From a checkpoint of a small transformer trained on Wikipedia: width 192, 2887 steps.
Each number is 500 + 50 x the weight over its row's rms, rounded and kept within 0 to 999. Layers, rows and columns count from 0. Numbers have three digits each. The size before them is the row's rms in percent of the matrix's.

# layer 9 attention query, 192x192, rms 0.16, rows 105-181, columns 96-143
088:395494529556493541581552550513458482493400554486443540448483533559484430433586533482369442529463448546526450576509477496541515483489569496505495
098:534462496520379466499480509544538492699567501501539478483445601470515585444529470491502528554497533490531514561595488525520532482565524564532493
103:488518457453446546589517610534526445554491488517464479457567499542506478536495494476464473516589406568609510512507461555600522546520473503571563
088:568448479453551491530485598564484523542522468447514439493446517474453511486482546491444595494511455542591460363576502534505573570562543467518462
100:501524528505443548462451448450542522567442526556501486431506498435541514638461521482488456430454461543557456468399480544442563413559393443449447
094:519545558476504508587547510574591467524494363487560453464476509453558476561509398512497574476486596518519487581494555535480604421475425520490521
092:462600495532425454478574519471481514517492453484537514478501419474528513574413514450444425480452406573487419532546494515541387597567499587437499
091:473479566494448500539520478556500539558499373525513451479528419489508452499524580584494464466530542431537511529496541433508426451652584378508438
096:524460528461581471444443521495489484550568463607478363452544580485584546476466331530610438477509494614504449476528625551571495474482449478423481
087:458592507516494541539469517537518531578635595549529514536550482432507552381496471402460548528567453547459519439557448556419482479550462492406477
092:462495464483396564507457521492561476510492514572470471416446597491589461479563513416526468446394447622521441523550569446538430455516472456476453
089:592546469510496527399415622537496454530592446478493521505432547550515531574457501521509563462515446528485557374490501416455562506478387564515487
088:495465452547482594433448529507568540492442447477489408500477527530502578513447554426522535523590495503505499583521456568496569493486469495549504
094:474558611477513486478449493479513462525569558540506541379454513394441496526552496550453488618471510508520498519505545495481512510542508516528488
097:545605435521440506508536508443555581580406465540404497579487471517480401467494499458601537511474531564532550471468493588492491544524423443590529
095:454509519399525440568503404460450444490410476459494412484534484595439542555449495600595508490543574524419547507511442563496483524493562517518485
098:488424506418384528550507504475534519501532509517520474464518519432520450437489562539502458485579538427442424621535523568432493483497475480461523
102:523508473446462507476674495425548525469511548437511517524472506522461537497440479481447473489518513595553477583391541504451565510528387572481552
101:538385461474616581511409436515502453501436480429542469527515488537551478514500528492456488504592427507460565501546574498481523542489425511514510
099:470519485530462526540476451524520462376535404550488524519461514449536536531511456505609469570581476482512598590496560518436603601500457518502501
091:480486557414455537487520482388571555477490474539499437513526522484382477510557516465461483536532581424586487466536505530534550493485486598466425
096:528339446602443505476477499560440506496544442469524474502487518478605543572560577543426505491423466491353477498411550568514597451490523511505550
093:482468520438414548499572514514541446427515480531545490483472546535450567394472496533453497464496485436505467468536517534499552495504480481362546
114:542509549535475539546541521522489483505542541541482452489479400441476618509531456471491550556452492493558414504455565551454503520489448472523463
118:456461596487413566511442544498515610557498564483461464504437483475542491489595541484473493433521536524626530514533521482508520532515538460476444
120:472488558526550536510531522520515418475438637558416480526542511486512481593484539436534428508545502409459493522494528492502591513508552532551524
124:480454425531465470421438487454573521367535520478493498481570466494507451532430541583535602517588500464451547490511469545574616493432520484568480
108:523515553433490449549527522458496483467457566549511419483508529566447344493445462471576468544562516569576550517567496555436512461468562528491561
116:524537507410492510529497558440544505500461459597487459468488418535496535596520509560503388425504570486420466597520512481441530587557494437563432
127:479508515535473463558478459613396448463497379467437522473502487495506547501516516481543511539601534449546564507492435469501500476419523431514489
123:572501557478506520485541540457551564492572510545451509485589532477497489595498546469473518475563561628415447464416439463479554450505513481506533
125:493502512530487429439452511522542508481493529455574494511510443517462565569478485472565493504513580436519450488453510506515505493523499578530487
119:436489478505564537460547476510513454559509536485463403466577528497571506486456417393483506470534551440548566531547447549463397546547568553444467
119:441563444489461426563497515556513536551484598525404543441418436528343517462444524485524498460451494442539486452483516505519592502497530422494538
113:519478596468508465489564487566662524454491595498500494422404567502490446520422520561576469443463580422478450547508592547525392446536496526445481
119:453433521519443592543470533510537478522476619557566567418590512455584474546569507442563446523453335523427458517541428511509479474507479431519514
124:436412608507518463496479506448570545553562402429413548489479571499477501395572482488521423523437518509487573502492450489470535477571438423503460
117:525589479429533534533522393476496561575480522528387454522507447454494509452446475482563534565517479500547547467563460445561444482442514460426300
113:551551523409497594449427481551521474490402568526550520440445413430519459512572485497494491522460546465509564596506499419601470535503541524468512
113:511407428546440551539565502451499510570523539557378546530472594537535574556552467508495526524559464484590557459461567497547480439580445510508539
121:452418465459548474383452502494410526565552424453507544554492477414535559520499480464492503494584470470455553500513546544500402512485551488531422
114:486493510453505532486438550505473508471538611478511480420502476434486530518453582517366492509504520418494549537405503589462600480506537516544463
121:492544525515548563481411502463489496538566442484447417508562469550494434524465517398405515488479527473485562516581459511533551585424477419437456
117:471598469389578563504448477480437472469515538440498516594497536471464548494545469544511492455533520586512516467505473553503474479543493469506516
124:402475483480448448443440436565510417556501516477434500446495503462492597634524402522500483495442411476481551507547486474509420517526507484580505
110:484388512554466451543513539484553575479497535480557503584497495506508596425518488472436610561502578502427565602475479407567438461450515477543468
116:477465491554503460547480546519442495500446556509551507531436566498533568538437457512490514612525532498578520569443598529535604591493411385402399
116:477460507499494534531458461581559517544487495400585509547497468421510478509491476443493515477492526446441527392483500493488411551452479436501562
118:618525453458596570528540492612472373449522504482517425479431461548464577497513535567412540485498484494491444496582488442460450512548479512450483
116:475478436483445491513460459541496551554421589526466572454584578544464498489476536525523550542533407484538502594493573501472558442565583534517452
119:462494503565492387456390508492469423456562534498459496441481434415491487473518549418539433518488491553434539496427473553462456553528484370461571
109:440523562524583506500571443469500480527458488538510526535534471466526508478493477576421525466481514453585525567500380419512504454438409399387510
117:502510582541527536536540485486544542420493576466507534547452476556536553524543610384514417497492460663482587531557566525553516539538378451470545
122:427507601464426433566560487422546475536492536495530574457471527494490478475538585502534440594484466535511479569476582540478410519490430553511406
117:475508522467613555531517462515532608484539502390560399435632500615446490539499489449517527506486484431477474554515544420627525442537400496481416
112:565475471504521356636559580426500549501505552626509455506535530412423512497484436550487505542476430481435480432445505576517497436531508475442575
105:427534445582465472413534560465534435498552597460513452390504526465561394516442495526509495506442589496460474522476562437536529487459483457548463
104:419598481567494440586473489440588422438501443563490388454479522500554458522459551454572510512601490461450538497517511544517440466570505553458421
110:442572515494622512433450520506502521506621501593521438508556484469404651409500497470418495476475477595517577506500514530507534482563604519483472
095:470549498490433554525542461475548496542413359619430521541463497549491483500474530409494569474549464534490460451538513522426551636445544487486497
108:545587599486543442585504478544469485558576537584527566393439554414576438544461470406440449528486450489537605573523596523529511540489492438514439
111:418521540494500564409602500447459465532567490398459494476452533404562480544450528478493473459496461572461414515476524566506514437516513442548414
107:401503495525524513486442531528531485470425317559508443413429547475545518440522521535409497466475526564463414618517503480504452502572429518439511
116:542515503503510461491460599534482426510451482480506456424506527487470496568438456469521531548600500526473506444440557597479481558512462438505491
112:525545532532623462528499451462550582544370542451546498606553511399480503527564543462453570490479540394506557422436473481494534400396396496556543
111:511438442459432393514513480495505483538475508429499479497456556510467388539472542435476453514566529487537532430517504491525505501467422459574435
112:552584479413500480452566573437572576437437389508515397528492499510569424449490458417550488465611539476516483540427451518636522473517474446488455
111:523504437490426467538475517546536496530428510532544342454501422429539571480397508562480511495529548567525452667526495499608478507557444436462480
096:448517498531551538478461446439488528466416518407448411586524455510538579521583510484411628454484515477461544576480475565493520460479510456504552
098:531540552439453574567502530538519489445530512533366508536482521563502483391510495511440506496536539423447510503492481415560496459523436448512474
117:479520438488515463493494511508445501455446560440486534477586381515472449440505503454500473458432538475532466580435431543542491585491487489497577
102:550453500444655479494442540542552416529505445555502494404502479454403489580643447509527501539441526511554554453576483574560522465539486480481535
100:545606488540551544571402500509495523527505504418494480570472568472554449562616452525505536509548445555464545550490593527469557684512622485501482
110:417525476480512477442560404519482497473537604454493483502480458530488460485444544457440499509487468422500458504505497458551394522441609469533451
109:484535473456461560487407447450557567440517410505514535447404459431498528554521491533516598502502459476449433428456430396454473542482492568547455
105:471549485529488497555517428473502522447559432484464519635377548473574531512498346562543435432510478557550485439509533494562561544513464592603478
108:413541461526525439460539517397567513500526511431507471512566460554500485507443498472546486488502488460467482553471440577492493492483407377476439
# layer 9 attention key, 192x192, rms 0.16, rows 105-181, columns 96-143
088:445392539541526567572547443453447493558480501549533498424448531517523426490550500467407487471523438524539498545528481493504533488482461488507518
097:430529468519389483460455475407559489583428491508554566479468536515450605525539441516471574587505481503493543467461472478480491491524561508496557
097:539504508494478503537507522581483537550530497473435472549602424457494448449556521533463432489544461517430412507533521499538561520460525423531599
087:564495505540511504512546505631491535401475385437484473405488472521472572428510541386476578487551502556465528374499513515557573493640512515513523
109:550429472483496522464494503500482516526499493513519499435588514496433588564528513435544504405482506515569476485355561548468514507524386416538472
097:522539471537459454590491449473556477579448471493559526456477487500472480501539452480500532485486564468512597595510476508454608536487497555446569
090:524538440469484456485537529524481434401482500513554532466550526572479560537527492524380471454540466489555440485576467461439481557510498511463593
088:556443545505479441526522502516536536492533396518522465469476430497465523439441553541376481477439539437463492609401520441474508509581602381463531
092:566479537547539481576415447430568543497544531523504486503514528531525531557533441437474460625502451529521474515543503520487512515519416480391503
086:459559465473521568527467597520515571522560529571529412581477535576505541415550462446515543475594454539477491531594481563499467504448558490462496
096:529539454545504436574496612434499505523455418515536655466541576383498567488514557425407469504489482562523419504503443583500497480497456498588514
090:540546496474576556504465561459521411562527391498460544612586523478507444571469472542488459478452426498501571437452541437469502527467445577542501
091:489494443504548550426461579534512544589379485521568447426538445494452513452509474423541552511515483523482495478544496534518494437518508564624557
087:600436562530445479567498518561413517536482525496513491371492539475440445558535455551524499507468585542443432441561657463495551591527466572564425
095:621546479558413386480448486522529539528383519543425535580455479480460459496433478477600503537549500539495531503477378513441529489509536388581453
098:464506518529511393483477468573513444519494454492501442489580413467397484493475472550562509565501540505430456472550562474493551597500532497488498
098:551434591495474474478603434483527536565529504521486544532635588506467470424536555515526519497460509408504471570522504595478479528462521497514580
095:470420431481504502563573576547631608535527516507562506486450520478483457476525531533417501476548495582470479521473526373449534502421389618435488
096:516457583481528591494598465495509512544424485486537444579528459460507481574453492474438463480500432497437506423550411395482430549466499558574424
096:488458437574469529556534495573416498504548480512506465494516477425571546459529493557540408520579469531596546483438512475481472544388527540432499
089:537462584508431499447445462414492577464418518487372494528553583511568468421568506524346479482566567540513516468536502439582504543581452558516476
097:520437496493519446538458505510507489504543518431552487594554480513523610562448531531460439576405427530489494491437514557538585444486580518550527
090:477411520455411485440509470422549434430409425539576518469530519564449498497519408489493504528518478404499456443495458542504479532459489468459521
120:555424553529499456509518488542531567512484486558503501533493508393477582530462515564493491551444644449586514544498486464445540445568449549493670
126:511489592497488465537451504582486530561475514542489490575511475432470515564577505566539551397508608596560462529570533523496550435573493465565453
127:412444534589495533544465536520474480450476559483518484482512539443503464582444482493480480456487480418530531466456470440487515492479503517449491
123:474595449529509462377496430454543570461509509485570580505522433494522462556419545535503584499538569516547569551512497500581524477457547484462571
118:501569545481513513562429605462495481450499542458564531548559527606518528540517508489490552489547559544514561549553496599459534510489494541503481
123:451494431550560526464456538522504569487423526611537511562503464487540536594477550457592419449544545523465423541562447472513505537515481591543473
131:474490476582480509477463447607481461482525397539534593399514469533527566541528539527537458492532524434494407544539490547543553452501524538531470
121:546507560546499527557425599543527552498534477473536549467463539557478507536488509452508520526484458594457410537444471473477519431454492562486549
132:593556504509539478441529540504535512501425574470497478463467443584489494566467489497482488401441424501529458550521482476455466541460496582531456
119:539506416466557512433450498493517450555495544529508549548534534574528536432509482464473455465404514408467572524520547464487427518481524461499529
127:507561539469453486586457464499531521493519515517419400560604432523489575454512488552531567468477554557465510534435497568471491447478496434546521
121:475457536531474477496550500518487414489426519511516514451542501513525478481504543500467476461447558521478493499541625480579519542549512470522459
122:478448435525552533480449479436540457515415592538482561444649490567551502484568508463505408585583423527476421499596443510517533391561520444448582
135:504445538445525537476414510437559486530474358473514518510485548447448473504521581593538528507520467462495605461541433390593517466518574476503539
122:571467505387591532521545499497528550489498538479451549516480527518468428508494493458576515491527523486562505516451485504502448420529514532556509
125:536476511529478569585501416484533571473517489555507459533424439506565434507488538415414468577488600448476553556564532486533522448476566531540480
121:468549483467475585559439454491519533474566530564448602541460653535459518474467461474451552522421451478513483515418511530484508476477381459431527
129:443419405544542554450541553468620537488483422519387525506485451470524558463441511399453466507434508569555548479588490485471413503545590490451542
115:507572526507536451483449538501443487431552533553418444453512393539457383534475570456461419545492525514513490568448476513517541523557461509499471
127:428447481533539507477480574461511565616579466599519490532543475501528479474479470471539523398529574525512543482501453417448624488409488486518500
123:553552480537588488556502394513471509477491486421358487523465528429462556468483452515494509474514497561418497560497525542533553465495540528487455
129:423484508516526422504397447491426449545575525540449483504471462467468637543511400540444493481465502392534529544539519491537529488413504532518478
118:552506481510489461600508568560547478495531529497487590560348502499454564484520538490493579491555574458459542551443419487564405493533455475488435
119:483449521522417392462564506555516489513504531594588513478529540471480551497423488528607636522525522500449476448537538516476547561533496456358443
122:504546426434538548487446444512524554579449460545498477476503507452545594495532515418577501461472484455575553444477489529543520548408507449452441
121:566533438489471543523413474556511369434472414543515511578471507529447553580455478516481491504569486443460496542436469486574415487561445529523446
123:437543395485438438534470490488481551531459473522541537558560421493448530517630493513491460583463511490455503521535543507578524528555407419566482
125:559537526495525436373537494477446420472535461522507461562505488486463512541538524474540509479464519481557532555530398522465344477516447411463552
113:397490521492489479460461490403560552488609457475476487507579377464490445479448527610431401405545482434428517549510389517490471457434521508458381
123:583473524500531516530516567483561525512486494458468441444449509538540574531625595449524495517562558450434514523469492463503520589500490505479511
130:559601591617467463483540479460494464516509538519413434431516537502448527483555465490620549599521472490520526543583585553475508437498457649410535
120:512544421555514579441516507546481520462448495565560438500568510517426516575552554509545510496464439348404552555460512509606595392453489523399594
106:500465498486515372494519525498524497512473550552489559466482525478433444549522497534571483546517517549392561441497583539492530420548484523444564
104:443594542498484426446447480424469470488582530483556397449439593534511505478500486527557532552544490495491508599527488434508488520516529506557472
105:478558466571572459467460524468530446454557526482570461549517566581510519472499578457453531566536534446476486493646580505529468431505483399441491
116:382511557481551570502528542564474496540562566535511480534486463473478540448552461626503514463505438581490467536500484558500530435548587455465611
100:483523491494498562484466449417552539484471393476531497559466553572517497478560555508597504397528532483539449427492518566402480543527498602433471
107:503585584451508505468504498366462482575520515533524523475560479430447425490514467390507447473465512498499552537574529520497425560478486453519558
104:494459546513530532500425504484499465559510467531568542456467536428525478528538472537484467502458561472496522586505484502515495528585514485592444
109:441511553440477471504450451556511445457554370474430392457514514467522445563509477513426533493491532579527423496485495518486474451552491467505471
110:448530548518470525456475473438502437511389526413459509521565493538563571554473486510564512490505464540446503525477560422515440473622472481506553
120:552488481498504462567450475382464510535379480417520495497591375490525480595462530473512526452420543421452568416436454510511494461505466540533465
114:558474498495505501480632483427567492459499522483511402517403535513534531504479515430528472514518569425560565394418541512456458476519452418579347
112:491516503457498452486595520456473444491462441445505394522539474503581306463477537487500428526589522505528506533497534557454486452529573422487372
113:506493401462508414477458499556398542521492596527494474364570497497481560496457464556472459481571545520548498592475473493545400523608445473530554
105:506489512409580495470463530455497491460458462508488456491562399462472604557531528564399495441519552520521502479471440514426529385536460523551536
098:496559518484480468532529436471482459498496532558417476553562533586564513501461500581473500529480494466450518468446437470507478509522518618457473
112:512481429466495425490503516560437484411527540403489519483593399529597464477551666464461474453416510439588506545502563459514472481390458458550522
101:536511518560546499493444529458590499560455473521536602554424451472475438553529495520402549536414516572563517464566460481466486423466483508554596
102:546483536513554425464410598457443656542571424472485455551483531369501543430517450443486471473498485533569461477486534484466551568461524466564434
111:454486475462505603502614416528429485531660632510475530523488434538522445476484546527573445478448459478534451502530544469515489550431544484498519
104:514458448489446562464493414505543523538483428522486455526513475479530520589493508577503534444518515462468499514468442356455531582388537525413484
102:529537597597400472546519455518494512488549558402483563569444587480613544444453467500516481448557517506508529469420464460517485502419512501517447
106:431495530581506582397544414356505442486609526437507520505533536481561533482465520509563455458525483494500474526459619505468492497558565457490519
# layer 9 attention value, 192x192, rms 0.161, rows 96-159, columns 96-143
088:538472535448502525504458493506536460506597521532527485451560459556491491542482492533479440523549465521451526418511579596492523537520523548448502
084:623468490496503417519491553481619465453538518565526518545570449455408576496412510556497524551511511484501476471416510558499542463474541364589624
090:543496469451448505499462453381511457505497527496518482408449354573531498551462571471474431475541441420532555577423549494506494505516471456463489
088:492507530528554608509442515431410535470574525602523485491544402481574481489483517556400385449612521575521405455393555516463497454463478472542489
089:596548509445462483428559460390432596519516408523534527445673420519570558440490487520504447465470522532563474508477487539403566573455483570529490
092:591590510553602425520503478600515523510471417497529504579428483623525530468497563500486445478519550533490531455496524515569451505513450544529561
082:538548454556581510514470493478547530533533433514432588533500472595504511509564550493523532557491468546430520461567503491490535598469454453515613
092:515396504445524437502399465466541519496430554523429430468516520523443487514433635467460473493572452470518438464509533581558495542495507512470507
085:457496446514569465516480591565503422553538511494510535553502581405544466603442473500506542462506518515523545485549456533504474553664424549513469
087:430509603503442512449546566527485447422560494587444452458597560511540512500473483567571495411534536564598578508464532557540452546526474455473541
083:521531459515531548506509483493474519501443452604447460441489440470591530516519412576558489590423568502575446503521465406511481629484495475493450
081:414497446475568479546586501529601504522522480461679507540516492500476495533412414480549489519575445449458516524496509438518466549425478535564478
090:464586471518505471564516531418493530464514491500495481544532526506559559556529535561463441455506492474453454587590587483553487498473538531399537
088:443578519465454492467459506466345510567551571551513501538507507485537484548536589465549562495546507495590584525499369443429477475471462401500515
088:530554413449472482435521528414496474525468504573498600479528428529474511385479459498474559508500475505464497508524453534399591466549540445434475
085:434542567496479530469475477506477509444468486510478505535545507483459586474443522511527486564455472531513471519396394490499498508523397443494567
082:552510532542496602528372482527374541484513548481522483549521580510522567477546555475551449590480539494481505472537483483488502546500464444539440
089:460444524480504511559475517530391501453487450502584465554444540455532461512513453437471482488442398491509560507542537494508566460609524505458473
084:366414482423565487499532490567546556406428440438440506500484633485512529533540487482555551478526453593497479548501420479534515541547460507478539
087:449392572414623464577514575570475437455566508477479515588466469481538520509481485534537535406414455512536461554472548467484487530435461542580529
096:467457514482501415524445564428435561564509484540488551569460459454386466580501412507506528423447375481523412462523486444487508527508466503505549
086:437558540448527577562451512596520491596523419541582515445512487525492573509500506526589476472418486635513508546467532480476524434445434524529501
095:549497490484508429567461427381566446506436527601457485589479495539494442542499523439539448478591524462550462482485431446460548477546533408437481
080:580525493460555449490429451563574490527448498589543468439585514455450487577446449425434442579440445417562521474463486435505498478557449553468436
081:400576527492436450503553448530494467498462494518469602561575481562416525434399485428488480481525502481539616509493487523519543517505464548505455
084:591468560580522556531534501579522511421604538499553584554448433447495502512528512466578550417493558599431568534567509500589455567395440568496482
081:468506594584614465503430595539432526448537520474508554488474547491473459466494483447583525487500447537478511446528502464581473455490555516458464
091:434549508448535473548559469576483499428517587491551473562517468562439496551516499513522553442517502410468526452603461480493531489494582553499509
094:503605497578455562505486509439511434456543432458469549472445487433438471405489540450507464504528497521508491482432452544532479486546524553429495
097:379555530544558484569555544493539534455512410466410477475494440512483479544502394495487526505591349491502491495533534632499496509489488552440379
090:480480503509564494517523504568486514465576490533468478485604549570459335646515498560445497591452577571553603494500429449467545488501515438498424
079:445550490514510531506536586537426489588566576529504509523536460517514522496550465592531488447579539496541504489551482634448484481522541442558466
149:460468524573541536532457483416449503459518476478494443532561545510482463429391481516491513558493532521520553482533553452552513518605453543455501
151:518536504510567489534562529543561541481490529517451464536452505590475494522550527596510499510540466485433555492466478491589484492479613493525543
147:562460501466498525499562532453539612524538585392431518500545450506569483513501487501407573499530586491454469562438550443514531520463537538502481
159:498539503446485452494580455531488520567509470520525513501570484429549504545399473463462550539477502453520440502402467438527462533474563515527542
138:470512520480409518470445499472545486399574460547567487543566598444528474527497516457519519540603485573450533569387511437484474478413531498564546
146:524499421476543513454466534502441460439466618530554465542434543594492451449446411484467575492519544452480483560492404482509510558564509527451505
153:470539463548442497531496586425560482466607452533595543403454609470503467568517492484479499455471434538505466539426479533496457561614497459454432
151:544502483481505447474507486516507471509576419524459548505473635443527546543551549504517576465467566601477613487478516426344465476501496462526531
148:457547477428610577483491474453449484443574434463480417520456554480488469592497562531538459519379501528567426503562489480501468504513468551498481
143:429478469478462474405501494510376537560549469486424479521519417450532548521385467573534500495493473502514571516508519427508455392438512514550586
154:486441492552438523551498461595487487516491500479466456486461455464479445543551496422518496478519555460559480413576466468512494496588577494556468
152:609526389481450518449451574529539473469474616510428421473512583485481528534525435522455483489458440471542461586544409454433514494432529478498565
142:444521573525533486583472474524528540546437526455556475461489522515541449463479468555391338479502421513478579528517511479493506516492389488492561
140:436507450453424546532477465445541481550495453539468503529510445519514473532556457496535454507506503438332489503491521551552533450602479518525555
150:458545499456432505575477521540534511545487498423509542480528519516494489434468463396395483482587460555507456426507496483504466509550467568465450
159:459541465454506431489479444539453540531459476588565491543561562536505457414524502542356523504507511520470518535499522468561435495466524560495576
147:488628523451486485503548464557466521544563494526563442483488456553542536512540495476362391542476541580451555507470605532487590401574484529559485
140:622574523474475454566472506459474519580514373536449542469487532457497575444433583474486477429447497420451429517560452436422565435477575518504487
148:596588408502456433491529500477435464456570443532528509454450442553562459528445536531450483472510440533523543493523599481433555491474513536527566
142:502448515559504556549595559530448564451507562442541506572449526504471548505558559611554495462473541472493485476480462467529531524518519527515600
143:505418537511589625499492490525478507510533442456501432554518491555448559512473582597515558510423498510463496483507532534514502561503434499524523
142:574518480438460503467518552469542544451410436506464484494524392391453493449473464482437546479471473520519483472514606375528543479535470498536502
139:541598457390504568447476515509435406571479483457516529467439483449526455453607545629482513457475453546534493474515524474487469504438485479425452
150:545548481553492547527618491561544459482535498496452476484478574581509501511509448499467481540496472546480565555483434483483537509535514472415464
152:570560486615509480498400547529456479517593495509424621498486553509483447511389440535569495544524527508518489484524485563424545562553558564471560
150:496637489381488556503459474553582490508532608581464486511407536537439413560478567468465408452451556466463529413506559541483475483444594443440522
144:483448545471429425489457418486443474521444508487484534574460488560496560426505526488559507576543561406495416529437454536496467417514453462471523
148:478474457561570478479461470479494497504427485609478545565487482564511513456407401470474550520569527484517532474507553493445568448522528509488450
145:532529484519509561544487509560430450536506467530546515524505336406573543602493494469425610552453523514496518487515470526457382425459487545387498
159:455486481534453468389446499461581538551465538500625496567431508506544575475619467499438579493534461497465526556442490528534480436407473557472442
156:498534597422490486460514485483523465431443473546478506576509410491537487497499514485522556449458556495441508389505377570575546561490516457345607
146:484497545514619610486574444505490515490451447599523509526540514529488507490458525564511465547482379411570526507445535445517552577454558499519486
# layer 9 attention output (transposed), 192x192, rms 0.143, rows 96-159, columns 96-143
094:460586489524490434541486441469581513492383545509413507512484437472504500500493554508532554541533501476535396541444465376520575430489414511490521
094:448531554536452528464567349599476441586500453569449565454492489527549409562610469418516554447452388511528423497563536475444423501533505557471405
092:531536542572509506575545550679503558488522439391482562581472598491475477480467427592436601486483510555435441471586543481525463548396571590546463
096:468523485463431421568523504536553487511420452477451565434512547406432490586588436517556646502429560378469573538568476438564466580424527536431585
100:402511535527503416611527584650532486504540544461469479562384518469382438498500487562473574488518455522453517508487567458547436527552493496401587
097:436423444431522516348469471487547502517580575470457496446509466511474518506467435481518505391506453578505441546463476488461560571541500498465405
090:469544522450543520553488439594581421472460545505549399539511454435400499404487427535451529493593521513523526592475486531551497452506504529494381
098:508548443543509540549585555571488450476485462483505553550510449410443552446449467611523507537474482520438442519549473371392461530447445512537484
088:443450464486467481372554453366483535438481511499520498536595438486437533492507525524500391526500505493464487469446584496592538459394529510416563
095:486515443561445476496443422498479571571493488486492488581481496548505511528567435504437532550534513494432510502502528507382501493549568517503517
088:521510633535565410524451487570586482499532482418438464535491550594475486501495604447451487443491437495469555510458528528482528418458503529476432
091:582525591527456472489452526519514493541475508608350442463452481546563504452495470543483525459505526505498564512434514539466473479548504636508500
092:525443558468587519468490514555595554523478540473505445414512488493523478460492574523538537589523520502500545376371426506535470518466575460464541
093:540457444564450472501563429486575512448412369452519516529554449549532500540519431559393456452400501483455400495413539511520558505507567448516514
094:525492525472401487496483495522501425513442528488552414434530526530430424473531561528500495543512490586539498477456506482534426522457509569500470
091:508447453466476492467490553473452483600475561496515531433468473530441417479495372510465570413439560448531491446474588471495551477602592469499447
094:439485469473439465516558425457502414508475428438508559439548428481472400501407471526460502434463512482476473531375467592478506460514499520495548
091:538529506597499551520505494469423562524547526514534561417493498481535553490520494491560463534458539425468450480565501509529468468502462457521499
089:624530458572473525524491550453420504565480495580582560518551505545508507466349454456540422476408484500511524436488609557446479569542518557503450
096:506579442513414506445529486484494488508602472595508482418545524414465436512515592525477495590505574513427491472555476517529490500545509519429454
099:472473462456431538518445475593471488464534530557501492548497482495567566461517432479504453533512672450545527541510492620517511402495550484516560
094:541466487617426428441467528527505444427493501420412533494534570522505449521512452494477509521485456451466487461560479546610527579580585402575490
097:478471530577421498475420528519480538542502435415494454404564563452376537445510493564506557549442549503479496487561501493493559522380548537526534
088:519500577509409520463616527457483464552550593445407564487447486541572572457485521596578598419542539529489465533508477543523522544489616441595570
090:555407493550615605447398505542502521597430517519481473513471535500515459502538574559583486494572501530425412570536509543464566516559453467570582
091:523475516426524519520397460457492528528461469496446486503457473533561558539458520514460487584568423454505427507523457461437502433567487522522544
090:572498369415545427545563491504493527507498557509461447489484569526552596499507573601410466489455519524544503598522494510477456506502369464596536
088:516441410466498524531509523514521469539452439506455461500527466415563560466510505527497459481499520477582518552500555607469449478558465483498558
094:524463542571460526467529517560445546571411429578521521505516510533534533498603418483474476482511570543528490476542512575482563451437390398505547
103:581433561493440527453490460546538465539539492520556517476420507397526482475517529547529521527439538437428495510419494389575538433567460547459597
097:461491528520446499466459446430465588514462514491495451491425504345495639458546447480489478473410482413559460455529492534460470495457554437455509
093:462409491443484386538536443487506479479448569480549574538469442510482516536533425483473484532456542500421552450455502417620460593513453600560529
138:511569493526575523435474553575378524490452446503518537430496487485565518504521519472519491507562406454456513399501459506426544534478573449498527
135:423491528530467547501488548520470490531430457458517473584502538584571532439484462479474525547472438503638511564490408576474556510472520535448538
137:509578592515435455449513515501431550549489504436472523573597524431535461520467546442540493516493436492612445432547528450495492494559452596513474
141:390540536465501508444504503471461522479435506471542547380492430578456455467427435511451521625491477445522567453505480484456493440476467419454436
136:497513464534481503444522514538445480635468533447488492500615434466439468507478392546541514441396535443503451390473543521535399532561513491449449
134:525539420567490500532552531563482478522508483488449640514573539426539535515504548519415448508391494465414524579409584472536525539500412426465612
140:513459598556594508578431427559471610462543474476481458566495501517497482534600426531533518443365548481481448475576557492500529532487417521512496
141:511507481499556491542509558534508488459528447592528536473520437498478500509551511544424514449471417476560386444430502622501571490595413538548480
142:496534542504561443552512493513560499472469520432427529571551495540414527493539419491467506480654545507498522533507558474416503487496523550529515
134:470497560438411413558552469510474425445486549522477448491439491666468465468551491428469493569423515500497454500590433507504469598501508453556469
142:476525511579590459563517455523420578514524636621464519459439429550478463500501550536397462567505536499474468525494428468581537480452515519563386
139:419589490561551652450485466441527497553523467495503576514355494590543458484546533482498507473475457528509600587553621482543402480513499478563483
138:588411425530555461527557530524513463467506446519586522374516557583525504481510539421385505462507437544486441509554564532538480455415514504498501
136:561451456455519552533508476494465485448501555547589446547569499548530422509477491568459476554491516529484485518521465537513427607572499570451401
139:494511512464627455563484511529470580508531467450520533530502432383364443537451529481464505532551436572489459627487420506436503571533489451509558
137:510410506500622541432497483495491446577494492477474404368568579385464473497519452505489502514513587533580425488583576510481526521465441497503518
136:530445444517514535593389569538413481529517593560478455552551532497465484503414545468517458542590459443506568500495548398407481509522391543452476
131:444409484460471470493458473546464486398516511495516476463562450565506528479546458419455488473510505513473476505422575522559468464440536419511470
141:452516543485497478381488496524554469566468513446399504506565547483437467566335498475514514541425430597552422469492507461484534479503467446570498
136:461457537492560483436466548495537470498508527529469516566584430494532463531501480485512439323471529479546571596470522483522411448440576521555499
137:489462459536455420450437499530491569502454476509572468536496513497513469438506463367453472431594522501472533470395438434496548497508525486545428
137:488497517522524464500539404500448513531416487590500532505555435523410461564483488448492594520556527478508548519460451531505459537505443534540518
129:535439360526555503486456413526605473591512602512522474498443464477431487502535602532580477546505560554549518532626515478439445462562533482535445
139:518472439482535457428482569553502544474465539480452464546529578475553550465448496465472551476480451491455478496449483494514581536526448429471461
136:509532553444493521432591482489548443424451530464536472515528567495476449460566457426532429487467466440598548575470453497418501509484482472536422
138:599569472591478559517533516556445521564553597542524508534526449485584424565544496514447518491491586423496588524471430454521460480545491492553500
138:488523519481535492469553490513468521589553528630629470520463588459438513544519538413472570523442465531545542394516513593525520453524507533450504
138:487536430477552463463556573418530499435430459546528419516543506494598592581421562493457411491501501486477384538496475446504462482497456521472549
132:468527563508498433487486464421497528439537573544405471569511575449478458522509519459526438546491495524477398516475530588528535562452526503542444
141:642451506538553561560507486578502503560490495535439530511586476495480467453583499551548557520512506478572496491520512407466502560516523445529566
139:481507542489463557457559464415485568472406534414515491444482427548492534543572521504414394442488420535580520454414546468476519513535517509499440
133:513578523515502524451509582511541576540515484575487552513510498538451520527502437473584459535526551527478480493554467532569432456487549523476558